From a checkpoint of a small transformer trained on Wikipedia: RMSNorm before each block, capped logits.
Each number is 50 + 15 x the weight over its row's rms, rounded and kept within 0 to 99. Layers, rows and columns count from 0. The size before them is the row's rms in percent of the matrix's.

# up: layer 5 MLP up, 640x160, rms 0.207, rows 500-521, columns 0-159
# down: layer 5 MLP down (transposed), 640x160, rms 0.194, rows 500-520, columns 0-159
up500 129:65 49 58 41 50 59 50 36 48 29 42 63 87 46 63 64 41 48 54 68 58 59 63 60 45 48 34 59 29 38 99 60 40 55 63 62 62 42 79 52 52 59 53 56 43 72 59 73 55 22 76 49 25 62 23 34 51 60 33 54 47 65 46 67 37 54 61 34 36 47 64 47 22 78 23 56 43 62 51 67 50 80 59 29 70 58 71 44 61 48 52 83 68 34 43 46 54 61 56 64 60 58 70 66 19 46 36 64 35 58 59 60 54 53 53 11 77 58 37 48 75 41 57 54 41 42 44 36 77 46 45 68 57 28 52 59 48 40 58 50 29 44 47 62 47 64 44 32 50 51 58 63 67 32 41 81 57 76 52 63
down500 120:36 24 69 20 69 56 39 27 53 54 56 30 44 37 36 35 64 35 52 67 57 36 37 51 45 27 43 54 59 44 73 57 52 46 16 80 79 51 23 34 43 52 48 39 60 79 48 70 66 55 52 57 41 44 49 72 24 60 53 61 54 40 52 74 46 44 65 12 62 62 39 29 56 61 16 51 52 47 71 43 58 40 56 54 40 82 56 53 49 18 53 52 41 44 42 37 63 51 48 28 52 64 50 60 74 77 56 57 57 51 53 58 82 53 36 64 61 50 33 87 79 42 57 65 38 41 45 17 44 43 63 66 61 39 50 57 45 46 28 40 39 27 55 77 66 52 60 50 41 46 60 29 55 39 31 55 59 85 67 47
up501 112:69 73 78 63 52 46 52 53 67 60 77 49 48 45 53 56 53 68 79 57 64 54 36 45 50 48 43 29 44 60 54 46 33 46 61 61 45 79 65 61 46 48 68 61 58 61 55 43 52 71 40 50 63 69 69 33 66 48 54 49 55 77 05 51 86 75 23 39 68 49 38 51 31 43 37 79 34 51 24 46 65 52 45 68 48 64 76 67 58 44 66 35 50 70 52 77 35 40 57 50 76 56 71 48 61 40 67 53 54 44 51 59 47 39 55 42 84 53 32 66 65 46 13 80 82 61 70 54 40 30 38 38 30 31 52 57 60 39 61 46 54 66 57 37 65 31 21 43 63 49 39 43 52 45 62 37 22 56 73 63
down501 117:50 28 50 64 47 88 45 59 47 31 43 65 66 55 48 55 55 43 32 43 72 44 49 64 72 56 78 57 25 53 41 51 50 46 53 60 50 42 46 53 61 55 71 47 50 36 69 38 66 38 40 47 37 35 40 50 56 56 65 64 55 47 73 65 57 61 60 70 73 53 71 63 65 51 61 58 51 31 36 68 71 54 39 32 63 69 43 59 65 80 77 41 55 43 35 40 73 41 32 43 49 61 44 40 66 62 40 65 41 51 42 74 52 45 38 43 65 79 29 64 47 57 29 43 12 12 16 76 46 58 45 74 42 66 70 41 54 39 11 51 40 32 35 50 31 56 57 58 50 18 83 32 59 34 21 41 51 45 20 38
up502 113:59 73 76 54 48 60 46 58 81 52 53 70 48 56 71 41 57 87 58 68 72 21 54 45 40 79 24 40 30 57 58 36 69 37 67 54 55 47 47 68 47 62 71 61 40 49 70 69 30 52 50 31 68 45 67 86 66 64 40 46 60 65 43 31 43 54 43 47 70 42 82 45 50 64 61 47 27 48 59 53 62 73 68 53 75 39 55 45 55 45 46 88 41 57 48 41 43 51 75 06 59 48 73 50 37 38 40 64 51 50 59 39 58 50 43 40 46 68 45 61 68 57 31 55 44 55 40 52 63 56 41 48 79 19 42 55 60 38 44 29 73 50 56 74 47 42 55 54 44 35 55 69 94 48 61 31 50 59 38 81
down502 115:46 80 31 36 70 59 51 70 68 66 47 44 51 48 52 18 72 60 59 35 54 62 49 33 35 61 44 44 61 49 35 39 40 57 57 23 52 38 63 67 57 35 61 33 67 50 25 81 51 82 60 40 38 57 54 74 69 62 56 42 54 67 42 58 65 33 43 34 48 55 65 60 81 74 26 15 60 58 58 52 42 55 68 33 51 47 69 66 44 61 39 47 44 47 58 28 71 54 72 35 70 55 42 28 36 49 18 30 73 52 46 37 64 20 87 72 43 48 51 59 33 70 65 52 55 61 58 50 56 33 38 24 41 29 36 36 55 46 53 50 38 32 44 39 83 46 62 44 72 34 36 74 56 42 36 26 71 53 37 54
up503 021:60 55 64 58 49 56 41 45 56 40 71 44 63 49 40 27 43 60 56 50 61 49 66 91 57 53 41 65 18 17 44 49 24 77 55 32 64 59 92 45 46 80 53 60 34 44 78 67 62 29 65 48 54 46 39 65 39 40 59 47 70 43 21 48 54 61 25 57 44 67 48 56 59 55 38 39 59 29 40 38 65 35 42 45 59 74 63 42 45 51 77 57 74 79 43 34 37 63 53 48 43 53 47 32 54 52 71 90 40 55 33 69 63 41 43 15 53 66 65 48 90 34 34 57 73 40 54 77 71 49 39 48 60 42 63 72 60 38 57 51 48 54 38 57 54 38 39 55 64 61 71 44 81 55 44 63 31 49 42 63
down503 020:22 48 45 52 48 33 53 67 46 58 36 32 50 69 56 48 41 64 43 45 43 63 72 41 64 58 43 38 56 53 48 64 28 30 46 52 27 35 25 41 64 47 63 57 54 70 26 33 85 37 54 27 61 58 50 00 49 70 61 53 35 43 42 54 33 44 53 58 62 26 62 45 67 68 30 61 67 66 51 67 37 38 66 45 46 86 44 59 51 53 21 30 54 33 39 62 56 62 35 66 46 26 42 22 48 51 28 36 48 47 43 47 32 55 41 61 41 33 52 50 54 78 25 25 54 58 35 70 44 44 24 43 38 42 57 32 78 48 66 59 20 47 36 58 65 73 37 60 53 64 79 36 53 37 74 30 67 54 64 25
up504 126:67 67 68 67 44 31 46 62 67 58 73 39 75 36 38 32 31 55 53 60 51 50 58 40 60 36 46 82 41 25 33 52 42 43 41 37 62 41 46 79 39 55 66 41 28 66 61 76 87 47 32 63 38 39 20 46 64 72 36 29 53 25 53 55 48 33 59 31 55 51 93 54 47 29 42 46 21 50 49 78 57 38 38 63 49 44 31 62 51 37 71 46 52 27 53 69 33 68 51 64 52 52 69 65 70 53 65 58 91 24 62 41 45 31 09 42 73 63 74 66 55 34 27 74 62 27 52 63 42 57 66 56 72 48 55 61 48 55 58 44 62 55 62 55 47 45 46 57 44 61 49 53 34 44 48 51 57 63 45 36
down504 122:61 68 47 61 50 61 31 46 53 45 31 59 42 49 61 41 75 63 56 61 06 61 44 52 68 58 59 42 92 60 53 37 40 37 59 45 41 68 46 29 68 37 67 54 41 36 38 47 41 61 22 21 60 55 53 34 56 65 48 82 51 30 34 32 58 34 26 53 62 74 49 59 37 26 22 41 43 40 42 83 33 55 51 53 78 64 39 82 65 37 69 59 57 35 50 78 54 15 52 50 49 51 51 61 29 38 46 76 47 47 71 49 56 30 47 65 42 41 65 63 37 62 39 49 70 44 66 64 47 73 51 51 62 40 41 38 54 10 34 42 64 46 47 47 61 08 52 52 59 59 59 51 42 27 68 46 71 41 51 39
up505 134:54 50 29 41 58 44 41 55 50 53 52 54 78 53 34 62 52 41 34 43 49 25 61 52 51 55 41 70 33 49 42 75 58 38 67 34 97 35 70 50 45 71 47 56 34 38 99 59 57 31 57 37 32 60 48 49 61 74 37 45 62 67 55 52 59 42 30 50 73 41 36 45 66 43 42 35 46 45 59 49 81 64 76 38 37 38 86 32 66 36 44 55 56 82 63 53 52 24 24 45 46 34 55 40 29 51 33 54 32 44 61 67 54 45 38 39 46 65 49 68 49 48 46 65 42 38 51 56 69 66 64 49 45 44 73 39 16 31 65 75 22 62 41 86 53 51 45 52 31 49 70 77 77 55 53 40 59 73 53 53
down505 135:55 23 22 42 77 62 58 49 63 64 60 35 38 45 60 69 65 51 46 53 76 59 45 55 40 51 34 43 58 74 52 46 74 57 86 37 33 40 45 46 48 60 46 37 67 85 70 63 72 59 61 25 38 40 75 58 20 37 48 73 51 82 56 47 42 32 48 52 43 46 35 37 34 40 50 53 56 14 52 58 66 48 57 88 46 49 47 60 38 38 61 42 40 74 53 65 41 65 45 18 43 61 58 41 61 41 34 58 75 39 54 26 54 32 50 47 78 53 42 45 44 62 52 52 49 57 86 40 45 57 75 51 60 62 45 50 44 29 45 85 73 50 54 10 51 59 56 16 43 37 36 46 44 37 61 40 49 26 67 64
up506 107:45 46 59 39 54 80 47 49 36 48 58 28 78 37 53 61 08 60 55 45 66 52 31 47 59 13 30 69 29 51 50 29 40 62 21 36 66 73 58 45 31 53 38 40 09 63 37 63 24 38 54 78 66 54 63 62 31 55 38 39 25 39 52 67 57 37 63 57 48 28 64 66 53 31 27 53 57 40 65 41 56 33 41 15 40 61 54 69 32 35 57 51 37 58 73 67 59 69 42 50 47 55 62 18 44 49 42 66 74 63 34 44 25 51 30 48 54 41 78 36 52 36 45 44 55 60 25 75 56 55 69 56 52 43 67 65 38 54 73 58 77 61 60 49 62 62 59 47 32 51 52 29 61 38 53 41 51 22 56 51
down506 111:39 67 37 46 60 33 31 45 67 71 79 68 49 46 40 28 15 35 37 38 72 67 45 51 26 34 32 39 50 67 45 64 69 22 45 47 60 75 42 42 48 51 47 37 46 59 52 29 58 61 34 69 45 25 71 35 47 58 71 39 24 75 58 49 62 00 37 56 72 60 53 45 35 42 52 73 34 50 30 65 69 81 55 70 37 33 65 43 71 46 53 52 50 43 60 34 56 59 52 50 56 49 73 67 42 43 53 71 28 47 53 52 53 41 70 46 40 63 47 46 50 55 52 55 63 64 37 64 34 22 62 33 52 40 22 33 46 47 42 67 19 75 49 37 42 62 38 36 53 18 62 51 40 61 53 45 50 52 30 64
up507 115:46 53 66 65 69 28 49 49 41 68 41 68 41 58 51 25 52 41 36 44 50 44 45 85 66 68 62 49 36 56 56 43 26 45 63 19 50 57 85 38 41 67 59 27 64 32 57 46 45 73 76 30 50 54 33 52 25 60 85 69 46 45 37 36 27 49 62 82 30 15 72 42 48 16 50 36 42 37 58 57 55 71 33 76 42 74 71 58 45 50 44 61 51 76 57 56 34 31 44 49 61 34 26 46 58 40 48 71 39 47 42 80 42 48 59 31 60 60 58 51 82 20 52 37 49 56 42 44 49 39 19 28 30 31 42 37 52 48 42 59 47 67 54 68 43 45 47 30 83 45 46 43 55 46 59 28 50 52 54 47
down507 116:66 44 34 62 52 45 53 35 71 58 54 45 33 57 48 50 53 36 43 48 66 65 52 52 35 40 64 75 46 30 80 34 45 96 57 69 68 56 43 30 65 50 33 52 34 92 81 55 71 54 45 35 60 58 69 49 45 50 23 39 68 27 77 55 74 60 49 58 55 60 40 62 64 54 42 61 23 40 66 43 53 59 72 45 61 56 45 53 58 51 33 47 50 81 54 49 26 69 46 55 44 62 41 27 38 82 81 53 38 43 37 61 61 53 67 52 38 22 62 59 43 36 41 40 72 70 70 36 44 44 35 46 58 69 54 62 39 67 31 63 52 49 66 16 45 55 66 38 35 42 62 54 36 27 32 15 63 56 24 45
up508 143:61 42 71 46 59 85 41 56 87 52 40 61 66 34 38 32 53 46 36 73 57 54 51 81 46 61 63 96 49 56 72 69 62 59 51 58 68 51 57 49 56 69 32 53 34 45 59 48 72 47 51 52 38 47 24 51 50 48 21 40 51 28 35 59 43 47 79 60 45 43 43 62 44 60 40 53 51 28 50 53 59 83 08 28 49 47 44 58 70 52 58 31 55 70 54 40 53 70 46 28 50 42 51 52 57 60 63 84 59 54 32 62 53 50 31 46 69 59 82 44 50 49 16 69 69 41 34 67 50 74 52 65 89 45 65 42 35 39 52 52 59 48 53 54 27 68 31 55 44 38 50 77 34 67 66 59 35 45 34 71
down508 130:47 34 47 28 40 42 44 45 45 51 80 64 73 67 43 35 67 73 64 45 36 50 78 37 65 45 48 68 32 44 51 72 52 28 28 50 44 39 50 57 89 37 37 61 53 69 48 52 77 62 54 65 21 46 70 36 63 62 32 59 44 57 67 37 42 61 56 55 58 35 61 56 76 70 54 82 64 34 55 41 39 37 34 38 42 62 52 45 29 30 29 67 56 30 69 74 31 54 65 55 80 37 37 67 77 58 64 41 62 57 57 34 65 46 55 59 42 61 29 86 65 64 71 32 37 53 75 46 56 48 46 54 25 43 41 64 68 53 37 55 33 31 44 32 45 60 61 67 41 37 64 60 62 35 30 56 67 76 66 20
up509 126:55 65 57 73 38 62 55 54 58 29 99 35 56 44 56 33 28 48 34 62 56 41 41 44 51 48 66 63 41 71 35 34 56 70 43 39 59 27 43 55 56 69 35 37 26 86 75 61 62 39 43 63 39 57 52 58 32 55 37 46 56 29 44 53 48 64 08 43 63 48 32 67 55 52 62 51 49 42 76 46 42 61 70 30 64 47 32 41 54 54 72 22 60 47 41 47 35 52 02 45 38 49 58 30 56 32 37 82 56 50 45 27 70 64 67 34 57 43 40 67 57 46 48 59 47 42 50 92 35 34 73 56 86 59 64 42 48 61 55 62 66 47 58 57 54 54 58 28 50 44 59 55 47 33 61 55 53 88 57 75
down509 123:44 40 19 51 52 47 32 44 42 61 73 62 39 29 61 62 50 71 43 55 22 38 57 58 52 53 39 53 43 24 59 38 68 20 47 56 57 51 50 46 61 07 60 76 35 33 75 25 65 45 37 60 31 58 61 11 79 62 66 44 52 35 78 44 72 57 57 41 63 45 55 39 89 31 69 54 74 61 60 34 54 53 57 69 42 68 49 26 61 26 51 67 60 40 64 24 68 41 62 48 60 45 57 69 83 23 59 76 48 44 55 36 53 40 41 34 14 48 58 47 29 47 43 57 40 47 73 43 46 56 37 52 60 58 65 28 59 47 77 52 54 44 52 34 35 54 52 52 40 68 73 47 57 52 67 35 40 41 71 39
up510 121:90 44 57 37 19 58 60 53 50 60 56 46 56 35 44 62 56 78 34 51 54 45 56 28 35 46 61 92 34 33 62 39 62 59 53 59 61 77 43 55 46 51 53 67 40 73 63 43 54 42 58 72 59 34 48 78 45 40 09 61 47 60 49 61 37 59 31 32 61 35 64 52 16 43 54 51 52 51 58 53 80 67 38 37 52 61 62 69 94 67 69 43 42 60 52 48 42 42 47 28 24 37 61 52 43 38 34 44 38 49 71 54 60 54 31 49 54 56 48 64 71 34 20 85 51 00 50 54 48 39 50 62 49 51 81 64 58 39 79 40 63 64 41 37 49 37 64 55 51 33 36 38 56 50 53 66 52 57 38 41
down510 123:71 77 38 72 65 44 35 62 36 50 17 51 55 49 44 64 86 65 61 39 14 43 47 69 56 52 70 45 47 33 63 60 54 52 38 43 42 45 26 46 54 55 32 24 66 55 56 38 24 73 36 66 73 59 74 43 66 71 67 48 53 64 36 72 49 44 52 60 58 62 51 69 26 43 59 41 22 53 19 66 35 71 48 24 37 32 57 65 33 44 05 55 58 63 50 42 63 65 79 62 76 56 41 58 40 32 36 60 43 30 72 53 49 53 52 94 33 35 41 33 56 60 56 46 59 65 39 58 66 37 62 58 50 58 42 36 41 77 31 48 71 52 39 46 29 59 47 37 55 49 63 66 53 67 61 45 55 44 32 45
up511 017:50 84 57 56 18 30 42 44 66 78 55 50 60 63 64 37 49 86 53 40 65 48 56 62 59 82 51 52 32 45 48 54 34 72 81 39 70 53 75 38 36 51 55 49 39 50 60 60 59 11 56 58 47 48 46 51 44 44 51 62 57 45 19 75 42 60 61 57 53 37 61 57 47 55 32 52 49 38 45 36 85 64 42 45 64 70 49 53 56 48 56 61 44 52 44 51 48 49 29 42 59 50 47 36 35 16 54 63 47 72 56 52 70 42 32 29 60 76 59 54 64 29 00 85 62 44 15 87 59 34 42 58 66 48 58 52 45 42 43 52 65 90 46 45 55 43 48 37 56 74 38 46 52 30 48 41 47 62 36 61
down511 010:50 58 35 38 40 28 60 34 48 66 56 62 41 41 58 47 52 38 33 41 51 58 44 07 18 37 41 28 43 55 75 38 60 45 50 63 39 44 45 59 94 55 55 62 59 55 62 49 42 51 42 37 44 36 53 46 41 43 73 10 46 41 76 41 29 43 47 25 45 50 43 28 48 66 34 68 54 69 47 40 45 31 97 51 48 58 47 52 46 54 49 52 31 45 80 63 51 21 68 50 35 78 39 59 41 61 61 14 45 42 57 43 40 62 25 46 42 41 33 45 66 40 56 53 18 43 67 64 63 48 58 43 40 66 35 44 53 64 58 61 40 39 86 29 62 71 48 49 47 46 49 45 59 79 58 31 91 43 70 35
up512 025:55 59 68 46 52 43 24 38 55 45 44 61 60 63 16 28 35 39 85 73 75 37 65 51 48 60 57 58 18 19 43 51 47 87 66 54 64 55 72 30 41 55 48 42 50 52 64 75 40 35 80 40 19 50 25 45 40 55 59 34 40 39 23 77 51 58 57 70 50 53 51 80 38 36 47 44 46 27 26 54 59 53 41 41 63 57 68 51 51 57 86 49 80 62 42 42 47 46 36 30 62 51 46 34 45 55 41 55 50 57 53 41 50 22 30 34 63 76 52 47 65 25 53 56 75 36 35 66 51 64 25 52 83 58 65 78 34 25 64 48 48 69 38 45 60 54 41 39 70 61 56 57 47 45 51 61 32 60 45 67
down512 018:52 72 52 64 43 75 67 50 07 76 25 60 30 39 29 47 42 48 32 46 32 46 65 50 42 42 23 51 60 78 63 60 72 56 33 52 48 50 29 52 50 42 48 64 60 51 29 62 20 55 22 82 57 41 54 51 44 50 55 47 72 51 55 48 41 53 70 76 47 29 38 50 42 43 76 45 53 84 48 43 73 52 47 43 30 54 48 72 27 52 44 45 32 16 42 53 24 48 66 47 65 20 56 57 20 69 40 60 42 64 55 64 22 50 34 51 60 54 46 43 34 49 50 50 40 56 25 33 34 35 71 45 33 71 46 54 55 61 39 39 36 12 51 61 51 54 44 49 54 52 47 55 50 62 76 65 67 28 72 82
up513 024:62 68 54 57 47 50 28 45 58 63 50 66 71 66 28 24 38 88 69 55 80 29 61 87 72 58 46 45 24 36 33 57 25 55 50 44 78 62 59 30 27 59 46 47 49 49 63 65 60 55 50 51 36 52 48 49 60 41 48 51 70 52 19 51 54 54 21 48 46 52 72 52 43 44 49 45 38 17 48 61 65 55 46 51 70 50 62 47 77 54 75 45 60 61 44 38 46 50 40 43 55 71 60 50 37 44 58 86 61 67 32 35 63 44 45 00 66 86 72 51 73 53 39 89 74 62 38 57 47 54 50 79 50 46 70 56 52 30 47 45 65 54 48 50 64 45 43 35 55 67 53 50 78 47 45 57 54 61 41 65
down513 020:54 50 57 38 39 41 49 62 82 59 45 62 40 48 46 33 30 53 48 27 28 59 47 64 48 36 51 68 64 50 50 52 39 39 48 49 20 43 42 46 69 39 47 40 62 44 54 54 48 52 82 58 53 52 46 59 56 52 49 44 44 37 58 26 48 38 15 33 47 49 48 75 24 72 37 41 58 77 36 52 41 48 58 37 58 68 67 51 68 44 37 47 29 99 30 26 40 48 51 70 35 65 40 44 63 52 33 31 42 56 56 63 17 31 45 73 47 51 58 62 39 57 39 44 30 54 42 45 44 44 70 51 58 85 18 14 46 78 47 85 61 45 35 25 70 42 59 60 59 45 47 43 18 41 44 50 65 43 11 31
up514 026:64 63 34 44 52 54 52 48 62 56 47 92 78 65 47 33 37 62 50 44 76 46 55 53 66 51 70 59 29 34 56 48 34 54 50 42 67 72 82 59 54 99 50 54 36 51 50 56 50 53 53 55 43 46 51 31 17 31 57 38 75 48 46 64 55 62 38 70 58 34 57 46 40 29 43 55 52 44 37 61 60 65 62 52 58 69 55 47 71 45 86 46 47 63 50 50 33 42 51 35 70 85 30 43 44 57 66 76 51 66 59 48 70 51 11 22 55 55 50 61 62 14 34 67 66 49 40 64 39 55 36 59 59 38 79 62 51 19 50 45 62 55 58 36 58 32 32 44 47 74 61 50 35 42 55 58 69 51 43 67
down514 025:42 34 73 32 43 61 51 59 49 59 45 45 33 46 49 47 53 43 28 68 53 56 47 52 45 64 61 44 71 28 70 56 35 52 57 57 26 54 87 20 49 48 54 43 37 58 18 52 50 61 14 38 58 88 68 59 46 42 35 92 65 71 65 38 47 28 50 48 52 30 45 41 38 45 57 62 35 53 16 60 56 58 40 40 64 46 51 52 43 57 42 08 56 57 41 60 56 42 45 47 45 48 45 45 75 60 36 53 58 90 71 00 38 60 75 82 75 49 53 64 47 69 63 53 44 43 62 48 77 46 55 45 50 36 43 52 54 74 46 44 53 30 44 50 69 18 48 68 35 51 44 59 59 68 52 55 73 64 39 40
up515 114:55 51 38 64 40 70 35 38 49 72 74 47 32 59 52 40 42 58 61 50 45 53 78 78 63 60 48 56 39 71 47 52 87 47 74 59 59 55 62 60 46 41 61 24 41 36 99 51 46 42 56 48 65 47 49 45 56 59 52 36 56 55 36 48 65 79 74 38 30 24 55 55 58 12 40 36 45 56 52 22 57 71 40 11 57 37 45 22 25 32 54 73 50 81 77 54 33 77 55 58 39 55 34 30 54 25 54 50 35 72 63 47 60 66 43 52 47 58 61 57 62 46 25 79 73 53 49 71 41 63 38 54 37 47 46 73 31 16 62 46 32 63 49 54 49 28 43 55 49 44 58 47 54 46 26 38 44 40 63 51
down515 115:50 65 23 35 47 75 49 34 53 63 51 68 39 28 43 69 57 42 69 29 49 63 38 30 51 45 44 55 56 61 46 30 59 36 43 52 66 40 60 59 65 59 37 85 38 61 54 48 37 60 67 50 67 43 47 77 49 50 60 46 60 46 60 32 56 46 36 74 45 37 18 49 60 57 38 52 42 54 56 31 51 41 47 50 42 66 37 69 29 63 27 48 49 63 48 16 67 69 54 49 34 53 54 71 42 90 27 30 45 44 42 57 31 60 40 57 58 68 11 17 27 73 56 74 28 39 45 45 47 50 75 46 63 43 42 28 46 49 46 23 48 25 46 48 46 44 74 63 39 53 01 59 69 36 61 43 56 26 36 78
up516 121:45 77 66 44 60 41 29 52 41 23 57 51 70 85 54 38 57 78 40 59 48 56 46 71 60 47 51 58 45 41 70 51 68 66 22 37 47 38 72 59 57 35 36 65 43 48 52 44 56 38 72 61 58 26 74 55 37 43 53 35 69 62 63 55 51 53 52 33 80 21 71 89 34 62 50 36 44 34 61 56 55 35 45 48 55 61 27 40 67 54 77 31 48 46 22 62 55 45 29 48 45 55 32 47 77 50 46 54 52 56 69 51 51 54 50 45 53 49 54 61 66 49 39 61 67 60 51 63 55 80 46 62 70 71 77 42 34 43 45 45 58 51 48 64 79 57 17 69 35 45 74 52 57 56 67 59 25 90 31 95
down516 116:39 23 39 68 45 56 69 81 62 30 38 32 60 51 61 80 24 56 80 61 33 65 42 38 42 58 65 34 78 62 56 64 27 44 32 80 53 66 68 66 50 43 52 63 60 55 33 60 12 40 34 58 78 44 33 44 44 21 50 35 57 58 41 47 34 80 26 46 61 48 59 14 51 53 51 48 55 54 41 32 33 46 66 53 46 40 47 50 60 45 57 45 06 47 33 63 38 45 42 50 39 53 59 54 56 54 68 57 74 43 75 57 72 48 45 57 35 48 56 50 61 61 44 45 77 65 58 46 64 43 50 47 41 72 67 44 73 54 73 58 54 37 09 37 37 37 62 34 57 61 35 56 38 28 63 36 42 22 53 25
up517 122:41 56 77 38 58 56 41 54 33 66 66 70 88 46 41 66 50 65 68 84 53 49 36 36 16 44 32 55 34 55 59 52 46 51 75 37 72 56 66 66 43 72 07 47 15 80 81 53 32 74 54 62 57 40 56 52 19 32 29 63 42 65 64 42 64 50 34 71 50 34 63 75 35 44 31 48 65 34 49 55 52 65 36 25 60 57 63 51 55 49 52 48 53 45 59 54 36 36 10 54 65 47 52 59 26 55 47 62 51 55 69 51 51 44 41 59 82 61 59 31 80 54 59 56 56 40 51 44 66 38 35 64 41 34 60 63 56 37 47 28 78 53 62 52 40 26 46 42 47 46 41 42 77 39 53 67 63 63 35 60
down517 126:30 06 79 68 53 45 82 69 47 37 41 60 45 69 50 33 56 33 45 77 51 68 43 39 46 66 57 50 52 86 69 54 80 54 64 68 38 58 36 36 79 66 28 44 26 61 28 44 24 68 57 60 25 54 42 63 45 42 67 47 81 39 48 46 41 40 51 78 22 56 71 49 56 31 43 34 31 65 57 43 50 54 36 69 43 48 43 55 30 62 35 75 52 45 23 46 33 54 53 63 51 46 42 57 70 46 64 32 43 68 52 53 68 45 59 54 33 28 34 62 34 39 42 40 38 32 44 44 46 51 41 45 55 43 42 60 71 35 48 25 35 36 72 51 11 34 51 33 67 43 44 31 74 44 55 27 51 32 45 40
up518 123:48 62 70 27 53 65 62 49 44 46 30 65 74 63 50 45 62 81 73 83 46 54 49 76 39 88 61 62 44 48 47 46 56 54 45 43 43 58 48 72 60 73 45 49 33 48 45 55 35 51 51 28 74 38 40 62 58 24 33 48 63 54 48 39 49 61 28 59 67 24 41 65 70 40 49 35 57 48 46 40 52 60 45 37 63 71 68 67 49 53 51 59 51 85 56 82 34 50 15 62 39 65 64 11 45 34 33 41 55 58 68 56 64 45 41 51 45 58 66 50 68 38 62 94 75 49 53 47 43 63 32 43 49 54 37 51 60 29 45 46 45 73 54 85 57 73 19 70 65 69 60 51 79 63 41 40 58 72 65 52
down518 121:38 51 55 48 49 68 36 47 56 50 69 60 84 34 32 49 44 53 50 21 37 81 64 60 53 45 59 44 36 62 68 44 72 44 60 49 75 70 75 46 63 63 36 61 70 67 40 34 56 48 36 34 56 63 69 38 43 48 69 41 44 30 64 58 34 55 01 60 54 83 61 61 56 47 42 50 33 41 51 41 42 68 62 44 69 53 41 35 43 80 38 34 07 53 24 59 26 58 58 49 57 30 51 35 42 75 43 57 52 63 72 88 39 53 54 49 58 56 59 31 29 50 88 60 43 62 55 34 65 56 54 38 46 83 46 77 37 61 56 58 51 52 38 44 50 37 62 60 51 62 36 53 07 37 45 56 50 61 68 57
up519 125:64 79 71 45 48 41 51 53 46 55 53 36 63 71 32 47 48 43 43 42 58 26 47 44 74 77 39 52 52 29 44 45 33 80 70 00 76 30 52 69 46 50 43 74 36 47 81 65 52 39 47 33 35 67 34 69 26 60 75 41 65 29 29 35 34 37 52 48 64 70 75 44 26 41 59 34 47 36 50 31 84 40 47 46 38 48 40 33 49 44 73 29 77 43 62 43 58 54 36 50 41 54 41 62 35 49 43 60 53 52 53 36 51 50 50 47 44 71 38 59 52 48 52 63 52 38 63 99 69 68 65 50 55 43 66 34 45 24 56 46 41 45 33 66 39 65 55 53 74 56 52 70 71 57 42 56 24 53 32 74
down519 121:45 41 37 34 36 32 72 67 47 76 50 42 65 50 28 77 28 41 69 66 61 40 78 39 54 50 46 75 71 49 31 51 71 50 62 50 74 45 45 76 38 33 38 29 49 59 33 49 39 55 33 59 47 53 57 55 29 72 53 26 61 43 58 58 27 69 31 40 52 63 53 74 88 56 30 53 59 62 80 46 62 66 16 42 53 50 71 36 68 25 63 41 60 52 45 31 41 47 48 30 46 48 21 36 55 17 54 32 44 22 27 52 56 35 34 31 43 70 40 30 47 50 53 53 92 41 59 62 42 61 38 47 26 64 56 72 18 39 53 56 47 71 54 42 40 31 50 61 40 63 47 42 62 48 71 62 43 44 45 47
up520 113:55 54 63 39 46 41 51 38 54 65 59 63 43 63 45 74 55 34 46 31 47 62 41 27 51 83 71 54 37 70 68 77 29 52 62 49 49 97 70 38 58 75 30 50 43 59 66 67 31 48 35 39 77 25 55 59 30 01 42 57 69 64 52 46 50 72 50 74 27 37 63 38 52 55 42 61 77 39 72 77 54 39 51 29 40 55 69 46 46 34 41 71 52 48 49 63 64 47 30 48 55 31 31 59 30 65 38 71 53 50 62 37 37 63 40 53 66 52 46 34 71 44 41 58 64 39 64 52 57 75 21 41 35 42 66 66 34 29 41 74 56 57 32 33 46 46 44 31 43 46 46 51 77 36 41 66 48 38 20 45
down520 118:36 36 39 60 30 61 51 44 38 31 38 43 24 29 54 39 52 52 43 35 54 50 53 03 54 54 53 57 70 21 47 42 56 70 64 53 17 51 45 39 53 49 19 58 50 69 49 36 35 64 36 41 23 35 34 36 61 90 37 25 27 30 61 46 63 51 66 46 52 64 63 66 57 63 40 73 34 56 25 58 52 55 68 22 33 43 50 45 50 68 48 34 49 62 35 54 36 53 44 63 47 32 42 42 62 31 41 60 34 34 74 61 60 55 13 76 63 83 57 62 44 88 67 77 70 38 54 52 53 55 63 63 38 61 39 36 58 67 68 53 24 55 61 51 41 40 60 42 53 35 33 26 48 42 44 62 66 63 69 43
up521 116:39 45 72 37 46 60 46 33 73 63 48 56 42 66 58 49 34 53 78 42 55 69 46 77 46 35 60 62 23 64 51 37 43 67 53 41 34 41 37 49 49 57 76 41 44 47 48 60 38 50 54 54 37 39 47 70 57 65 32 44 43 72 30 90 39 53 62 87 49 04 23 67 44 67 44 49 24 48 55 80 37 45 57 60 57 72 39 34 36 60 43 28 46 51 67 45 43 43 68 56 60 52 43 24 49 54 27 47 69 79 58 45 41 71 33 40 70 70 96 64 69 35 52 35 30 47 38 36 48 52 38 67 43 60 38 43 39 32 41 68 59 46 66 51 85 66 57 43 65 62 61 43 44 26 59 60 36 34 75 54